config.toml
n_layer = 10
d_model = 128
n_head = 8
n_kv_head = 1
head_dim = 32
d_mlp = 512
vocab_size = 8192
activation = "swiglu"
norm = "rmsnorm"
norm_place = "pre"
norm_eps = 1e-05
positions = "rope"
rope_base = 100000.0
rope_fraction = 0.75
qk_norm = true
attn_scale = 0.177
bias = "none"
tie_embeddings = false
parallel_block = false
init = "uniform"
init_std_qkv = 0.0265
init_std_o = 0.0
init_std_up = 0.0265
init_std_down = 0.0
optimizer = "soap_variant"
lr = 0.00793
beta1 = 0.95
beta2 = 0.98
weight_decay = 0.039
lr_head = 0.00861
grad_clip = 0.5
warmup_steps = 74
schedule = "wsd"
decay_fraction = 0.81
decay_shape = "linear"
final_lr_fraction = 0.05
batch_tokens = 32768
seq_len = 256
doc_mask = true
train_tokens = 154000000
steps = 4700
dataset = "wikipedia_en"
Each number is 500 + 25 x the weight over its row's rms, rounded and kept within 0 to 999. Layers, rows and columns count from 0. Numbers have three digits each. The size before them is the row's rms in percent of the matrix's.

# layer 7 MLP up, 512x128, rms 0.308, rows 207-240, columns 0-63
106:514506481555534506469514503507459535485490487473498522528501479502524479499501495493533540462512465490525517486518489469492466513472503508476521480497454523486488492489519525477469479463472479
099:518529498515496491504472461507476441488459488516519488516530501491490505475506539461524509481507481481503527497488446449532456456458513505486507531534522553497522554483506525543514523489506507
098:556514514513499485537523541478505529484505541507544471489479489516526509527501521494468519497483468485502542489515494525482515492531526524481535472501476479512488491478446501497531513510496516
086:520510499517489490470492489499505536465533498481454454526505502502499529522523506483483528515497529482448541538513517449478501503476505472502503519497494481528486449542481512461463480513472523
099:537491506470529498520534500533478468505523469489486532505496477513481479503481486485450526530512467530492524515485512514497514481504463538438468546429512505481495507487473530521513524493496526
103:515526515517495547525516499477499504528496538493503494477482501491502473489497474505503495485548466509524497456484543511507499451493522524513527551489480496455488512497466497549506528521558485
094:477470479510530492537498512511503520505538501505537470510479509436491488513507500518437499531542516462467502544451468535547500500532486503496466505488527526514505474489478514488488471490488477
100:499481514494509551512518448456511471481487504481498492524528515492513489504508505486551480475471486493528534473480514484467500498515494499505513514499534541454474518518475517533470431520507504
108:482528478523488562491524498540519485495510524486509513493477497497485541522477544519506480472488480483476446449490492494489479500534555482509488515492501489558516518539505527471481499501502504
099:505466473514504534484532507526525479499508525491483514531493512484497493511497504495455455513475454483497492535487523471473480511487500499494515524499482507532510487500452431455503516485485494
104:499487521470461510495482511530521500486504494462520521484477499457512498475435537507497485477501473498479529480480548507529491512503452490525529488579477499494522527488523490462518474483513505
099:493509478445477514517520529483533518524541525474470522481488429520504479490503474487482484493514510492525493450538538443531487519476582467486521494480484479475498502477512471498482501519489485
099:500520515459548477525457461527520491514517483555498504525531529497498489479484548504475508529512557501508483458467496451503494562462517444534479514514492495483520473492505520496510479482474490
099:474478483492503533505496517511484522545512509551500482526507497509487503490478520480489450488535475461485477495484462538482449519508487502537486486501470535507501464528473486466504492470523481
092:494487455511505486506501503494543491470498534465483514501448460498529519531496515496542476510513499488528491487455475492495525523522550524554505496477551516526495512461473461484484508479537511
110:510458498513486475507510518498493534517494515439520523534471505474522485495454497453458521510483479488522512526483483507507515515503491503496472497548503511494509521468508561483498494508519491
097:472516508504502497486536479474511511465511483484496476493469540513501531475462446564460545471554512484505539520492507499495527521477488473507550507512540506480498529535509471515480513503550501
105:507488478469495517501496484485477477551525493522517522504504473470511487507501472449495525489550475468502464554489518440481533523507519450518488533482536481523457495474520510484499475494491462
094:556510519563514493500470472516509481473527511480428505484499486517480473490530508488549457487499536461522514479499485476507472490517500474478477477471472505518513526484507459485535492551562521
099:494455490477507485505475517464525472443469555475517524483527484509489496476479473480486463472510525509551486511502502480488501499484547530522473488492440538485494508478505461521543503477517501
099:527534488510508479475451516509522527519516492529484500474513538488517531450455459471530520473516520540453526473474489512497489511509508463523497469529478529490474519506500496519473491534508464
090:480543463518455523518484445522516462487490459469498495517535514483524491497474529480513479498519507491483487484483498536487444496480487478519503492486529510497477486478455520508540505497488512
100:501508473462537464507469502505499493547520485490485489527515495499528486482461507503507503519461498496571503476550480520514528522455449506485464515493513516505496512501500491486515537508529486
101:480480518462506528503451471485497482525509487512479525482485534528471517520546500491483504505503477505521515494451477521513501525488556473544528481494543502499518505455495514506534510497550549
102:502540484461501480473490516498528508511509524481500511530525494504491508491514491499504516516518496496561507499488523532481518505553473465460503494521516466501512493519486499490519461480529505
102:480476500477498509513465464445495467485472480478504501495506477468479476469479477517496522522495500525507527510467509538463527442499520464512513499554505476465516533500527508476506490506503499
091:523481484511505461508488497463541500459479521512523486523481474480534538468500427478526473499547475515505489514459504465506533496513489473499491479516489446463523472542528470516510509492506456
096:473482493474476503511432523512511491521536462484498513485524475510543472525500506476504508458506486449465433499477484492468465447482456518530520514526493486467487504516515513506498536487544512
103:512507496480487478483490453500502495505522525478502532487548522503501492489505474437503512485532521500499504513554503499483533504491524548523474498460495518469503505493500506544473462485503468
102:502516503483531463521475541500552523517513459542501514542491535525508501447486535516534495506535535552549489507451486509497443522485546488545532491462466446514502510515470501524472454490507510
107:485510485518516522476517532504516523511469490492543537525478478510520486510432501577469550492510495506510504504493483450494520501465500515451522530537478494486523492486517517482510487500465453
100:516472467500440481486482520511513486509517511479460548554457494524515534460512520465468467510555499520482479513527533466478486503497498448532517493479518494518525538536509469510456504485513513
106:492475474467487451484507527502504502487517507513515497555488494497491478493494480538461495534512505531478464450525481517475502517487466528492514501466579530511475507528489497529508495454522487
102:506492478528481482509521492533529524499493457522485528482479465485457500497464499541537470517500487506475485482523519508486466463483495492535479496477497506509456499503472487509478538509515499
# layer 7 MLP down (transposed), 512x128, rms 0.3, rows 207-239, columns 0-63
105:491518527500521548513453482509521520522496509525537490466495492500498471475478532468487507497543475556543473520495514496538469519471520521518474499479495549513475502537504505496469512467512502
094:526496477479544516537498512482538512537483496541459495499496506505495503458486474540499521483492502510465512495493534481485551501537503471485521503531494469489501489506483499502533505509477476
095:485482510485491503506503467508511484483493485509506451502497543517520503509485513511550510470520497517523488536524507495532513481504429486502482469499461525486502434481526501453496543434529510
090:449517524521494475507524463458514513493520517473539508481507553526469526475531475484497478493487479507504486514518521514501502528506506507526487450484482507495450481528524502477521534502519536
103:494505493497495544495519489498520533507464474503494495515527488498513514512485441478469505505491529534453486532499499480542494538450522490488494492529492492479486475535492532499569500491533517
099:446477503469518490527485479470516486472528443532510485510531515501487491490508548539499487531450518481503502517539489536487491509516501448479457469491529446488484509535541496476517523474486523
105:456515505490490493487511498495500468518471491546492452517480523504518478488528534452498534553509527487443469508463508559502489484506494489556470511527528508477489480460543509511500471482442530
105:455536482491544494520490487505441496471487502483466529472454494505474499485492443547491555490460485501507474500504545496511499481521536489446487507505510535516409530526509439524507496518480487
099:515507459547486514473515483517516521464512514480474480497473537504505478470505491458476492524530537522510519448466486454490513502484531506508452468446528478495523495509462530482458529506502535
099:516484497512524481564513477499493508526506494508497482495494483486511502486466508487530519490460526510480487542467531479522478528542490519527516512452452533524492525508485535517489509523496480
093:517489480474506514540510506488483521500509495497509504518505501493504540515463471531537473485525513526517498479530466511462534507560508463533537504515501481465453507493495481520514532531497472
104:493541490518533526508486512516532467522459493463500485466493496475500490508498531487492467437525484534456521477475493474520494484477488489507480524476469518488532520487545474507478488514453468
099:499497522534481505498487506506489541498500520544494458518520494512521506466513533452488488493532483492502488454511528461526510533512510526508543537502539506527515497490531487453498486507452484
092:494544480526503494523450494502525517508519470506504499534520479498492528527514525492492547515468533468537532512524495488526525519528515464482498533487499480492517497497545484520482498460478480
095:465531519500480455492489479501485511483513531469525527552484493471472538505461475506481464439498512520505518544536483530493510521498526502498474465565524513518503533450498469469504485479511512
107:530492471528498476534516490492490492468548527514492475524488490505508500517514501495502486491520453491499509497492505458530490480505524523484494526451518496526486442506505480482498503501507501
105:505528539501525504517471534454446506512546504451530470488502529518478501509476526509485528469519473515479487507542531512464525502502483500501496521507488533505526483494520480513515527492463531
102:518516498517559473544517527484519494523562496532534498514549459549523475516512510488496538470517523467513516505465531507487519510510561474501496512523525499491477510542525500553484508513493477
099:514569506491468492493499489501590509548512528477469490482527486527462488467476491490502523536499506486514493502484503481532489513543484484495491495487508506479530478472518479428539508505523484
098:492536493489522455517527536499484520529459488496500519514493483519546515486511495458528524513504523446494461458487482470524488515471440524473515488494485512511518492496532490460532523487521459
101:515497515503481476510525493498472462486498483509469517511444498525500469517493467507491512474533425528512524537479499553475497539525528484502444561514502496521500469473522470506513491481479465
103:519517545518467479522507497529575520507507515483507512513488471522523466478473494496489512523519533485481468523479483516462507506526501548511504493522516457507522451531478547484472519509465517
100:532486513499468532532518499501497492463501514506506536525454501525529490509499534529551499500456515546461506519502496505506487494537509528531562504479491483503485495509492538520505477508478474
101:518534507478528503453518493521520477496566498513480507471498469484466518465509519545493543483477481503490508489546478511471490497529524501500521532460498505486538508435510529549551492472504525
099:494537490494507458502509508461481441553494490488477495555513498521506526505497504565486470514512485528515497500479441510497508503538479485519479519491511483497529518513503473512493465534467483
098:556443455499496472493486495476502513494475498512559493483518514515477515440475499485487488539533483485483493487507519536485511485458492484482476500509509534485475483511533535507505500491523516
111:471506454490483537492487515509486480480492525535515499467497488483510526492499479466514500498489467527514512508476537471505495481511465475500497506525496494524478521570522517424549484463493512
098:548516452498481492505452516544481461517535509486528487510500476507525533458490530521494490442519469511523472537487494518492495461510486553462494527477501494515502513490502499472489487467498512
118:499517493517498481486447499488475502561516471484534510466487500548517509504481496492516524454472528448479485480532529516479510514521526543458502519478490516536498525451531523506467496500520476
103:505504490481475511479509497560498471476481480516511480499511497497461474460560500475544501536526525476469516518504577477472512530555505538511509497518490550516478456476498537521488471513492503
104:479502484518470475438463507527532504504559545472498520494498520512513479497519468493492505502519472459496510475487471473538487514503482509493491469527508480442506504499495472496488492465500495
097:495449521485503486497511479505468523491533527481461590541497504502509511468541500502480493541509481476491484490560506543509485477493531477490519501497486517551477496532480438485503570495509518
105:546494487489472527477474503523513473522484536513533566487488486561499485522526522524516513506495514493476466515493519459527509476433498491455500505495512469503508488498495495500493463534486514
# layer 7 MLP gate, 512x128, rms 0.301, rows 208-240, columns 0-63
093:505508486517510522474488487495443503508506532540475463504487479463512464506478502511512509476506490480471487514478525507504544523486498495495462503497480470492517466505528512472500524456446456
097:524505501501492470525496472500479495526519504478555466451479480512525524518520491540510479439498514497450530438508503486491488489528516491467483501528494435493516449510505537491541518521471487
096:498510513503484473481499503501516451497434493534525502513505496500530505518504461524500488521537457499512485454480515537578503512494486529499502497474498559511492491487504512519484486490535477
097:490492462552501517457502487490472519549464465542511511516450550480461502515523477474517493473487541510518484563537519483501486494493477469477500532557498514496450525528530509502470480533550524
105:519513490502496553496480499483499527497505526472517506518527510483484500502469430481496517486525499482481538497492532511482531524475488522539541570455481472484489458473519474552498521534560505
107:523524462533551513519519477483488514470553528529505507467516531494465503492491497542450504492503500468500501524477484576520520445498482523522553497484468498459547498512512502511490476517504480
091:503466532465496476538533508501501480503537498504496482451501466499449501515483495493550473508483483472482541476474444491513510487481492526529479461462496503496510465552489531521488511466512506
106:472503504510469504491502499568499510470501496506492504510479501502519494525469449505496528483479494465506451483545475522531508526516563549473484456541500466477537528514459493468432470488475468
099:505458489505477514542499489508469479502461546495483540536496493467506506517516514510489490473449458512477534548466530511500521536548471498461487478486526466488488531523493493502496476488481506
096:477492525484492520501484478489520469506482473494478536452509528484478511495481536503485460470495507530494497469480500522503504520514461477551553484495547493450489418490510549487481484538512513
100:485495481456517501485478520529511454473544497538504449495500466506501462505531532485525509507462481508560474480477503494463531497482511492519453501468501508501492506451509507528460489532495530
098:488481527490490550534535518438519492484500510505500507472502490470479504514515496523470498481468495529518492511433502510463544476551512514526534467482506515486491498513531523528498504524569502
100:475463470494527479464528497508528496516519464528506465513439498513503553527508535562485473522488514528473481511494469487494489503489484513521492462495496527515504452570492489474505538490533486
100:490499495473500536478488497499473479511532485525461492511555500501544470462544532500462466497509506507459507492530503475509477476511454503483497525530450482493484521510533486515506521478491512
110:524477490486474527523536549447495517505510516502516498489507508501507540479471484489505490481510476512564515529478487503525522536518477506498471460532490515542509489448485549452463512544546549
099:498495476474517474506482520520499508493532457478478505534518510551506489496499508480535466458440493505499507488480464500474495497454507455442465502487519523482538494523541465504499501529492493
100:493495458537461502494542522467520484503460535509456478511466495517526506491554503484499475491514497516512540466495487480548487514513476498473482497498484473497486472539519543465458519489496490
098:478484482500511502549505526507509535480496509532533527499509548494529497540499489547495459479474498496493482514502491529527498490535496509500532522522476502483447497500444510494484509489508497
103:461518461466526486484492548474526479485470492473520495538454475503489493537527489508501527504519527498475558465490478562523521478450477562475533487502529493492512508495503488503502505514476502
092:528497519506537499459440509538468515521539508500525496491483488517456490470552504466491488495537513512514505485465513530517519525484483462481473514461515498507526495559536505471531451524477505
102:489510466473497511525523555493525508462492515495515526554504480540463524515452464471545485499485535509496500503521517491463495513484481520477534483536514472512545504506466471504485526512464532
100:448453514489514493481528483471530528512458498504474458552504518458472473525510478538494517491474464493512505506527507496494481479522501475501464498545510479506487500517532473456534514485514488
100:480483506537497440461515523510511438450529500487504454516501486489529506455502488475501530513502506524492501473551516530478416492454500501488535499508501493488518513490521496488459479512515485
099:481539470498524519498449516531527488501541502523485472465480485508468534488486510510477480522526471495463466509507493478488509534430521475522489451486507524477530512483514531489482496445474488
100:458489504500519498504477478464485517466539511511519495524478501525531495528490555457555515479510436521490463482489465498504492477526515556528486499472519513513484518491533507509496528537516515
105:537498454493458518464536528521465526486516506527473516465532491507472498509504499507511514480519506488555504519518537499488498514538474537474543488524492510521512534509452516472527516513525513
095:523510487465516500446529563481453535474486488530508477546509507471539512533497469520560506512507510541511483507524495477500533518496513528527504541518519532530472504488467497460473501462521485
093:519505508499496522525543494489510520498451510482511485543527489482499504531485553476467564516517492518485529530549477508546540461499534497519486477525492491452502563539490509489481491524505488
103:495461526518512498490538484505477472460512551503518535553513459502495511517509520531469461534475511487431549504501494492494491551527491483505486524518491501440500519513479503520516499501516525
103:487485535523515556498479508484463511515491498499513464474507514519498524517475546517493505471524522541539515514526517485496494463492527504509529470479530466533514516530524516523523502527480499
104:486479496467517485516479523483499496530501535488470445476492513498516458522509456469480520539528485532520467474476542517453520504510510493561446481516472506459545538466519512471500509491488457
100:442521446519523482514483493493508473519490490503422540513516451507502481522502494508556505466534522505527494472487526517545513491508460479474478502465455467511479471487446479488513486471484485
103:500475488523528518501512465469509498529529499519495448510533526499523508460508501529475502500566517480483509505469534490495509504535527471461491470490493495517469503521506468495500483507495494